Weights of a small GPT-style language model, trained from scratch on English Wikipedia: no biases in attention or MLP.
Each number is 500 + 40 x the weight over its row's rms, rounded and kept within 0 to 999. Layers, rows and columns count from 0. Numbers have three digits each. The size before them is the row's rms in percent of the matrix's.

# down: layer 2 MLP down (transposed), 2304x576, rms 0.0148, rows 882-928, columns 128-191
# up: layer 2 MLP up, 2304x576, rms 0.0239, rows 883-928, columns 128-191
down882 106:495508434507457581485541507506598415509459517437470514510508520520438481481533545573500508476526527459442450578531439495510546410512487472533550562505505524543497467490531498474503459440507441
up883 109:480445587576445491419453468493485503499498460556495488520519507532473495407448467520492467463466560461513575551513439489482472545545500448526516523535547540505502462488469480479464540465571536
down883 122:465503545449432537485521435522470528573465539505498492559485463489445450445477545511450555478482541500508441528514426434515518522490484452505501523499487557478512493462495524472491438549559423
up884 112:533525508565503592537492528501514564508506488552582504523464496509483553464437454470503466436455485446459519505442454543516561520529492496541513589580498497560476478473441497551482473526547645
down884 123:474480618518459555502547541442487459468530450498484475509476449470510557474508500452537488542491507421496546480548542529504513490484472504490504527539505467562532571529477479525506454515500516
up885 100:544576568527543479493417526492484510594513529574511552443558494450503552410455498515435560531477554539522517540540472500434477455383500553563487479538461445491469528498493512566476495421459561
down885 101:496452514524483494502445509516477536489502497510551475490459499501469569427504480479468493496526555492407556507619510555516473453507432545526372538487519454500445530533484495454498476513480506
up886 095:517432538464539492488496464485545465505492514522485449544517479479514547510454481431489496508474482539543520509495446422507535463469471507565451482514511531480484539516478524487433535482507436
down886 100:478482503516446508551493537535418544644478551545501546455498440488501511527512551475489498506507515440515477516502559527460452521513499542489486496493513415565542498455419518501553477508490579
up887 088:421469495508515589527471455537508526516487484512534466513515501471528557548476438564536542484472478413537479538501487531481519438457461538566498519445389514492534474484518452506493529512519542
down887 075:479525485462470449476505497482565484456467500501471483487569569493487565501505481548445517475493490493432464494549487495487543496575557498443445499549458459464515501459497535524533507525466478
up888 100:506591521557497508512424472553548566489465500480511479589510478483482476487444464486482518569620508477519529516466513458473479475489474456566503483473439513457418551472512513539553552509562489
down888 091:430524539529440449522534498500491506466472497490508507489514476530441492506462485544488515421528441557479490556542532490434504512569589497506447483513462528473434429521513494451440465442515480
up889 081:510482547523527506485488486517521565516510540533538483487545514530564531551464410484447486514494502466462548504506495500478476460425473556533520479549510476495471530527443552448506527506565424
down889 092:524512475517514537483467496566412528513535476554528480460514522555469596442455432510468487506483554495467500470466445493483512478472435530503455530490538501503441489525457538489499543471522513
up890 101:538529524490497512517474504534535543509484508500475518582490564561508582461498539472499448550483514540498472474521478459439511580482454484519506515444435586535529524481489508454567499490482458
down890 099:541501521535524451489451518515418467475561494561459486456555466497476458510537529500492536490549514584532551479458502553509472608565478516423464472425520526492522509491564534490457493466444495
up891 087:551518470476466520567483496486506461525598480475426493466509501487515491477457480490483461522412495462468519424474506503434553561533444470528396453528536492554531518526505437456530494514506474
down891 066:463531507543536485483478553490452506468446550581497529474542521488512510476433537447543588479497602536509418480513483483518428527428498487469534525507500456509561518454547561518518459446477469
up892 112:478518510497489509463555534472537525500461436559470508521508517492428543507479519447444499536596460471520536491546489545456467460476435460528494620532563505531492563542482445520499521540507427
down892 117:506557485474525436516486505504488493530501519445468500447450417512459509463460548490519504518562551482548435512463523567454521452460551553479542475527516514503608549635519524498453515521490467
up893 087:494483460504474481520489448494510458511486482496496540516506490534490535503524511562491508537551557525461454506549428470504553492521435519473553507437544520479443552459506493469484518504495461
down893 078:483488477471470531488483512467491527481547451499472477548451459513584491496495507491496468461574497495480590432525507482527511517550463538475553550508516473391504520467462449454426530500534530
up894 109:496456502461512524451461511505504523416480442512519500488491466507538538510556470465513503506470491492582574591492462488488539538496520477525517461540502543533452535483423532509452525543471482
down894 117:553494473453467531545477509548603481510520416456470464480460445463508465528435509541478503484460579569481561638545530519495493457528505506452538478537516448482515485503494553509487541517502456
up895 103:528442436467594517549421486464522463545458513492556479566468495621464537439471523440483464487420508553543497503523506400505483553527487526510470481478611525490435492466490473489511570562523505
down895 099:543483518516482526520510546543587468510510519499432537491472427466504519528496568531464496493518454473459506531530515552515527524512502511483484539497527477548572514491492515534516532443409490
up896 102:572437556536612608521484497517472528544489560462529520489497528574544513522438462426547499555479559550511499531530499457513520538542462518512449487544518497489502445518460517495516532533542486
down896 096:489454431511549500459499534525556467473499459483447522542437511496460571542508539515506483576540516425581567448485581570479528553477456520481530493485577552527552527412477501572538473477566545
up897 096:493458516512507510511477447480493517470531476461517491552498513512518532487512449550500478477470530448522563484503538464424489538461560439468520543520504522480427496522455520424473509510515436
down897 090:494525510558482474452510553576529559535530489552511548468566470509432425495522441478455535536500497498511475509471510515502534476527475546546509498512488549502465486468515473493507471446574490
up898 091:483504522445491457543514527503568493487448539535494472432420543498480560443515436483492537436507464444466475512594409476520514517504524507486498529559525403558483481521515524529478539456472582
down898 093:523557514532549559475500458504480514505514531464494550511534488504528466512489525569464471508472546441499444499564533561503493436457501507476519508481568571420533515562526529519440491604523462
up899 084:529538473401505515437539534567492508500460581505521532551496525500512560505532480556478503501463475550509473553523529576454465470506411474507483418436559531521403498522550493522543469404466532
down899 067:486483493517459483528461517390494510443558563531511514479474591472483395503470504488514514511494484469486488511513488446599462490449479419567529596529473527468496516500522519428523516534457558
up900 107:526451508484605513501540504498511480505488464523548620485475507527575540463495487495558516590577564408482534545539468430445461540538497516507510478513543457547467584492522548451428513489451565
down900 120:433515560471489455524513499472364548488441508467532482488544489500577527460513512522508497484515507456521514502512475424512485481467473513492500574512548440561515495498574510523540519522515587
up901 094:453484497563480544490497494466482543453533492502531492561552557527475499560446481509424506482478513429549470469476434502520532506552558571449473553558460532475462498491475487399457453475553497
down901 091:555504536444511481496416510500460478556431459543450565463468413529533541518493538471509503485499476497557491531527538519517466501507447460473573427485566529542535487432458479517510495454472436
up902 096:478440557510522555530514529468559503499607490548496454514449506410453546511595499491476533524434440483447549453453476538424501458611383485540469473566499444525454455439443517545466574434445466
down902 090:543448503472542495515378466559505422551470482450527553454520467471471478440576423466541527483537447548550566504491543461448487560413537516508509515494481519485453462499515511415499437472537470
up903 097:480488446494533537527452445522519526476531485519481426493554525480534517462469483443506513489487543512519599528512450424479501425492573580527504473479455501504453511482404531447469561507543488
down903 091:509576560540526460501412523460453506528546504475540557520536414488501476504520473547447484488480509523542465472470537517513475525491532478458485489513521543519487532463567426490455463486507493
up904 105:491446521470509512543443555476496478493498440495521531505458531527487541523458455433554393537502571513552476529529419479553483514492419454478500603463520422469486475484503504495532575504453550
down904 101:476504583535467447528484549439548472500563498528508533493480554533494546475495432518460534521500555399548624495511544483511520473540518545513479459515532558575530496476478496540466545471478534
up905 115:519464493518529547481484540570510460523472430550482505439438493554465463531499510455422440474477515469450473454493521559436477500505468511590509587545441506509481511536539593503508503434442527
down905 124:580539480520509501529577484490443537487457544516513510533434417461526540486529473488443478470515515500484462526511498529564537485511439535526544523495533504556533502483467499461551572578546441
up906 091:461501500538465595551601541536583511517584518544534501489549514542430454536464534506473479519471542500460495484510566514497430560481495489456497517516492516487488518572534503438493491465547464
down906 078:472499498504480448475495492544486541520471512473481463495451532585551495525489466550477507507466562448508571515596543464503517461461497489524555488490494473475518483555459529507523516515498585
up907 096:508459539489480535495475499508545505535509568502459543534449510561458528446471494547498498449521487482552526500505477427491529449525559470485512500506550457498520531481462627485486510406483502
down907 104:557501492485552504392460473474445505554493508507476468454593528480481429516591492517510443533474471508512518509491493536511564555485482529440471565519484523526513485523545489498497525516511512
up908 089:484525529516509456490408530490504592530459458488494553546492499539535543461457529533475453558530519510522506477527455415499502537525495526525549553460458597499486514475483592508518570499460591
down908 075:553487421507433432487571526492486481475540497506529378501478407503561495457443434482501459472522541423514480507510528538438506520561552536483450492524536445519477512471519480527539495505513454
up909 097:470485494446497542577441553534485478522515563511481494495564538506523482457373538484430432583595509544521506479492456478508509456481473536427469488513545414499520523597463531540486551444510541
down909 101:597536553485536466525510492447421486504500465435550547497562470475498547569495467576514448519550509517461603509449503435451506535428484445470521550432512484559493469527494534505514477547499476
up910 106:501433450534489540552496455493510545513507483572501499590538631502496533492510527504517487463546502512533488468499407449470506511482492502536459475543450497519430547428456484495481483530526485
down910 116:467504528509474485472486495484467400509473543497491527579566446470466449440422475476467536511442473474482589525525468513460448487502561524517474507535520446552429532524457444510517472493472499
up911 106:482487479470535559517494525503522501568515472515517481463422538487506468508494483508458463488474507459501511478495421560513477518496509526510502553570449469537539496537552466502492514477488509
down911 112:470470447506522522501442514505550515478558427489487547558450503520512483536491506473463500484456498500544532510446477443430550482496571588537622531501497503504526491453493479492537559478505511
up912 097:500494506506555503466507448495575549535443487515485550521444500515513565555463568512504525460553528500401501550466516554467518497539501468547504440620507501545483544535479464442483544486461504
down912 107:498450549546439500544538525527572515475483506479479527480528478455513514468455534513444537533478499487459518572502514537578482467497521485516487512481511522511543447475536561475572532529499451
up913 085:467487473499533538447479508477496479540505524570486500495526519445492511521480468421427502523555532506490531430521532480512571491561547492572495497405493555498523471541509524493513468529538546
down913 067:558468480465538501531478518473500513477432512483555468508495575549537514504464502504519486543507512506488494466587493528467534473451512515388472427600500483538483551511526541507557531531484452
up914 099:507554476495493463486470493511485495499446537463497525495480497513494464460492476456507459434483441526538450489540463544472501544447501456487446516527549512460456524493511437489599469466479536
down914 097:528492541541443485473472551524536516527563461565556470508481449458413508524522501438467467515499483440477570488508471461538545524487549532517472529617463490539500494480476550528382509479527588
up915 082:486516457450400470483478579525492543549492501497541471558451502574436549522450595478489502518540536500501557514502524507456450517523511453531468400543521434404571539453495518446526557504552513
down915 069:488545500509497545525511417538553544503385502469496550450514425462594476582484487442538425419594514491540440494491440463496493539487483514459550574504515542502507516498517479610457456536494437
up916 099:505499460478560498546425502498463486521464522512567413456560500493523470501593572547513500506483546594491468508479478417479516517474496512527443496519569571483530459430508517405435548455514505
down916 089:466511568434459418561449437492477499548479480515543486548465517514540531502461534510449556456496507546533445520546528507552484508458520435411535466466478536436525559544550471468491509524492543
up917 103:470468578553499574461383506570544454530585478472545463523496571545501495492470450542456461485479574484536506462490433467447440495482438534514436473514470448506480525489437562481463470481472530
down917 100:490458513461532485497528561494479478517545523515493573517504547544490387520530547530496482551479497520523500564511511547517522515466513502463503501515423458415480483484499488438529490421516547
up918 097:439489567509467529561442496558504565473484471500499521523554480486539438456482522492501551501537520466396483434442434483493502522412512423513436498497514471487516483498510530492510540491473529
down918 107:461526458440507553471506506480497547465546532474493517506455518499544510474514575570505500581525446487508579523526534500460525535466518537559530507498517550408529553518540472421472455524521468
up919 102:478489452482570517543462464520469545479492455483529498489530498490475471532431449575515512467477514526501504528441432521507457477520435486546479483502486503416446487519516524482551500501485455
down919 113:504482504499454501428529463494498512550451524589545459486452505548523554479488487442477507459506543462478533466523476507459503523457477564598471518509405537575470490505544545536452446520539479
up920 095:496409463559533479462464473498525502569543424490480437513473488566501470502490488510498512584544431547488527495518469423549481515430518483479430470464528434452577468502506495517526406559533489
down920 090:486560523493455538475586558475485539465485496519456494523534538466583556475515418444521540446519555464593482479449505558459497539572523544463511475523486540513463515512444451497427449472493453
up921 099:511417577534519465473485518552514463453523470494457510468506546527519490486515489447503497514492564550498482593446444551507508533452470504445480515473457445420424430479486524513498505448488467
down921 093:531480413525422486496501463491424550552571565498426458509472424544551419495483493558536527441495508427447489503592548447490481480555520480481479529543557496476505484499531479475517481538514525
up922 103:513487490511560528449473467513487476510480528482548490464516456488463476486481496458543572554517533548482551486455565490523466498502484477435474451507514544468522469454471499540537503484550536
down922 112:535467473503492552507462492488521489497542488448435530460464493547526456510452500543525517489499531530499470491542478527561498491564540459470530488480571501524591517540561509543489498545477448
up923 097:486546511423425530480515511497465487514471488488552512495513507474493531494475444395503523458504523475430470429480490526460488510501497505534450564537563501567498455516503448436483513436584510
down923 088:520514513495512432514481500499458517481447592558489496543474502569527434537507537511420498525467548528448489478519425517453512495494514487445540517515474468453513520488444535522534504541493492
up924 105:566471562521499469503555441507502501516456448488478502522465525528550524485503496561447530450432513507494557489554473524510538587498422547455394476548483442467444534487467487552570499438472510
down924 105:472493510567432537517496503480599475462551452501494495437477469492462449530504555572496489563491499466457496439488525428503511470474489463511432463525596481526540477540469509512404490463458449
up925 082:492508493544510592547544497482460563566606457489495459502500519525444511470544484559501576483472532522523451401475397521533582553412546443565457488506412475543478511527450532457472479469475440
down925 071:491531508496455390492426589457522489510454470504526438525544546440564505498463485494519503491490461524497444478551510480443506499474525555437539492481507561474478457480543508502522527497470447
up926 107:461542480491541521483432484539504517460481447532548525446465518442469498470497490517448465470484466492527577491528473478487446470556495519511488562552571527441503490560495413451476537582409501
down926 098:546618499527507431465548453486516555545476539556421502452500485502502515565477443548502488496473509474475526504482539485510496441515496536453537482476444519520543561552471463509489498525454552
up927 102:517507464490502521459470458520456518498574433540446593513454528525537532493529535489459450493504488516518537466459505496448495503542498531479529516528502517468432490557480483535468446390493540
down927 102:466472517554455442492514512549493505510507405540504556525548446542542467512410470462442503535525561509459475538431476417551447405534542496554582468524467564538478457481430504478586453529487494
up928 095:521482480575563510479509442520516528485422523505470485518423483487444527451536504477504476522499463547527487532442417411532525570501477542461473418499501497489482508549486505470533534491444526
down928 084:484525518494506551529474541519453545510496481507489475494518460546499453530439538529563489492555518490502495521448460555510436563540552506469497477418533488522554581509507500500533448444469481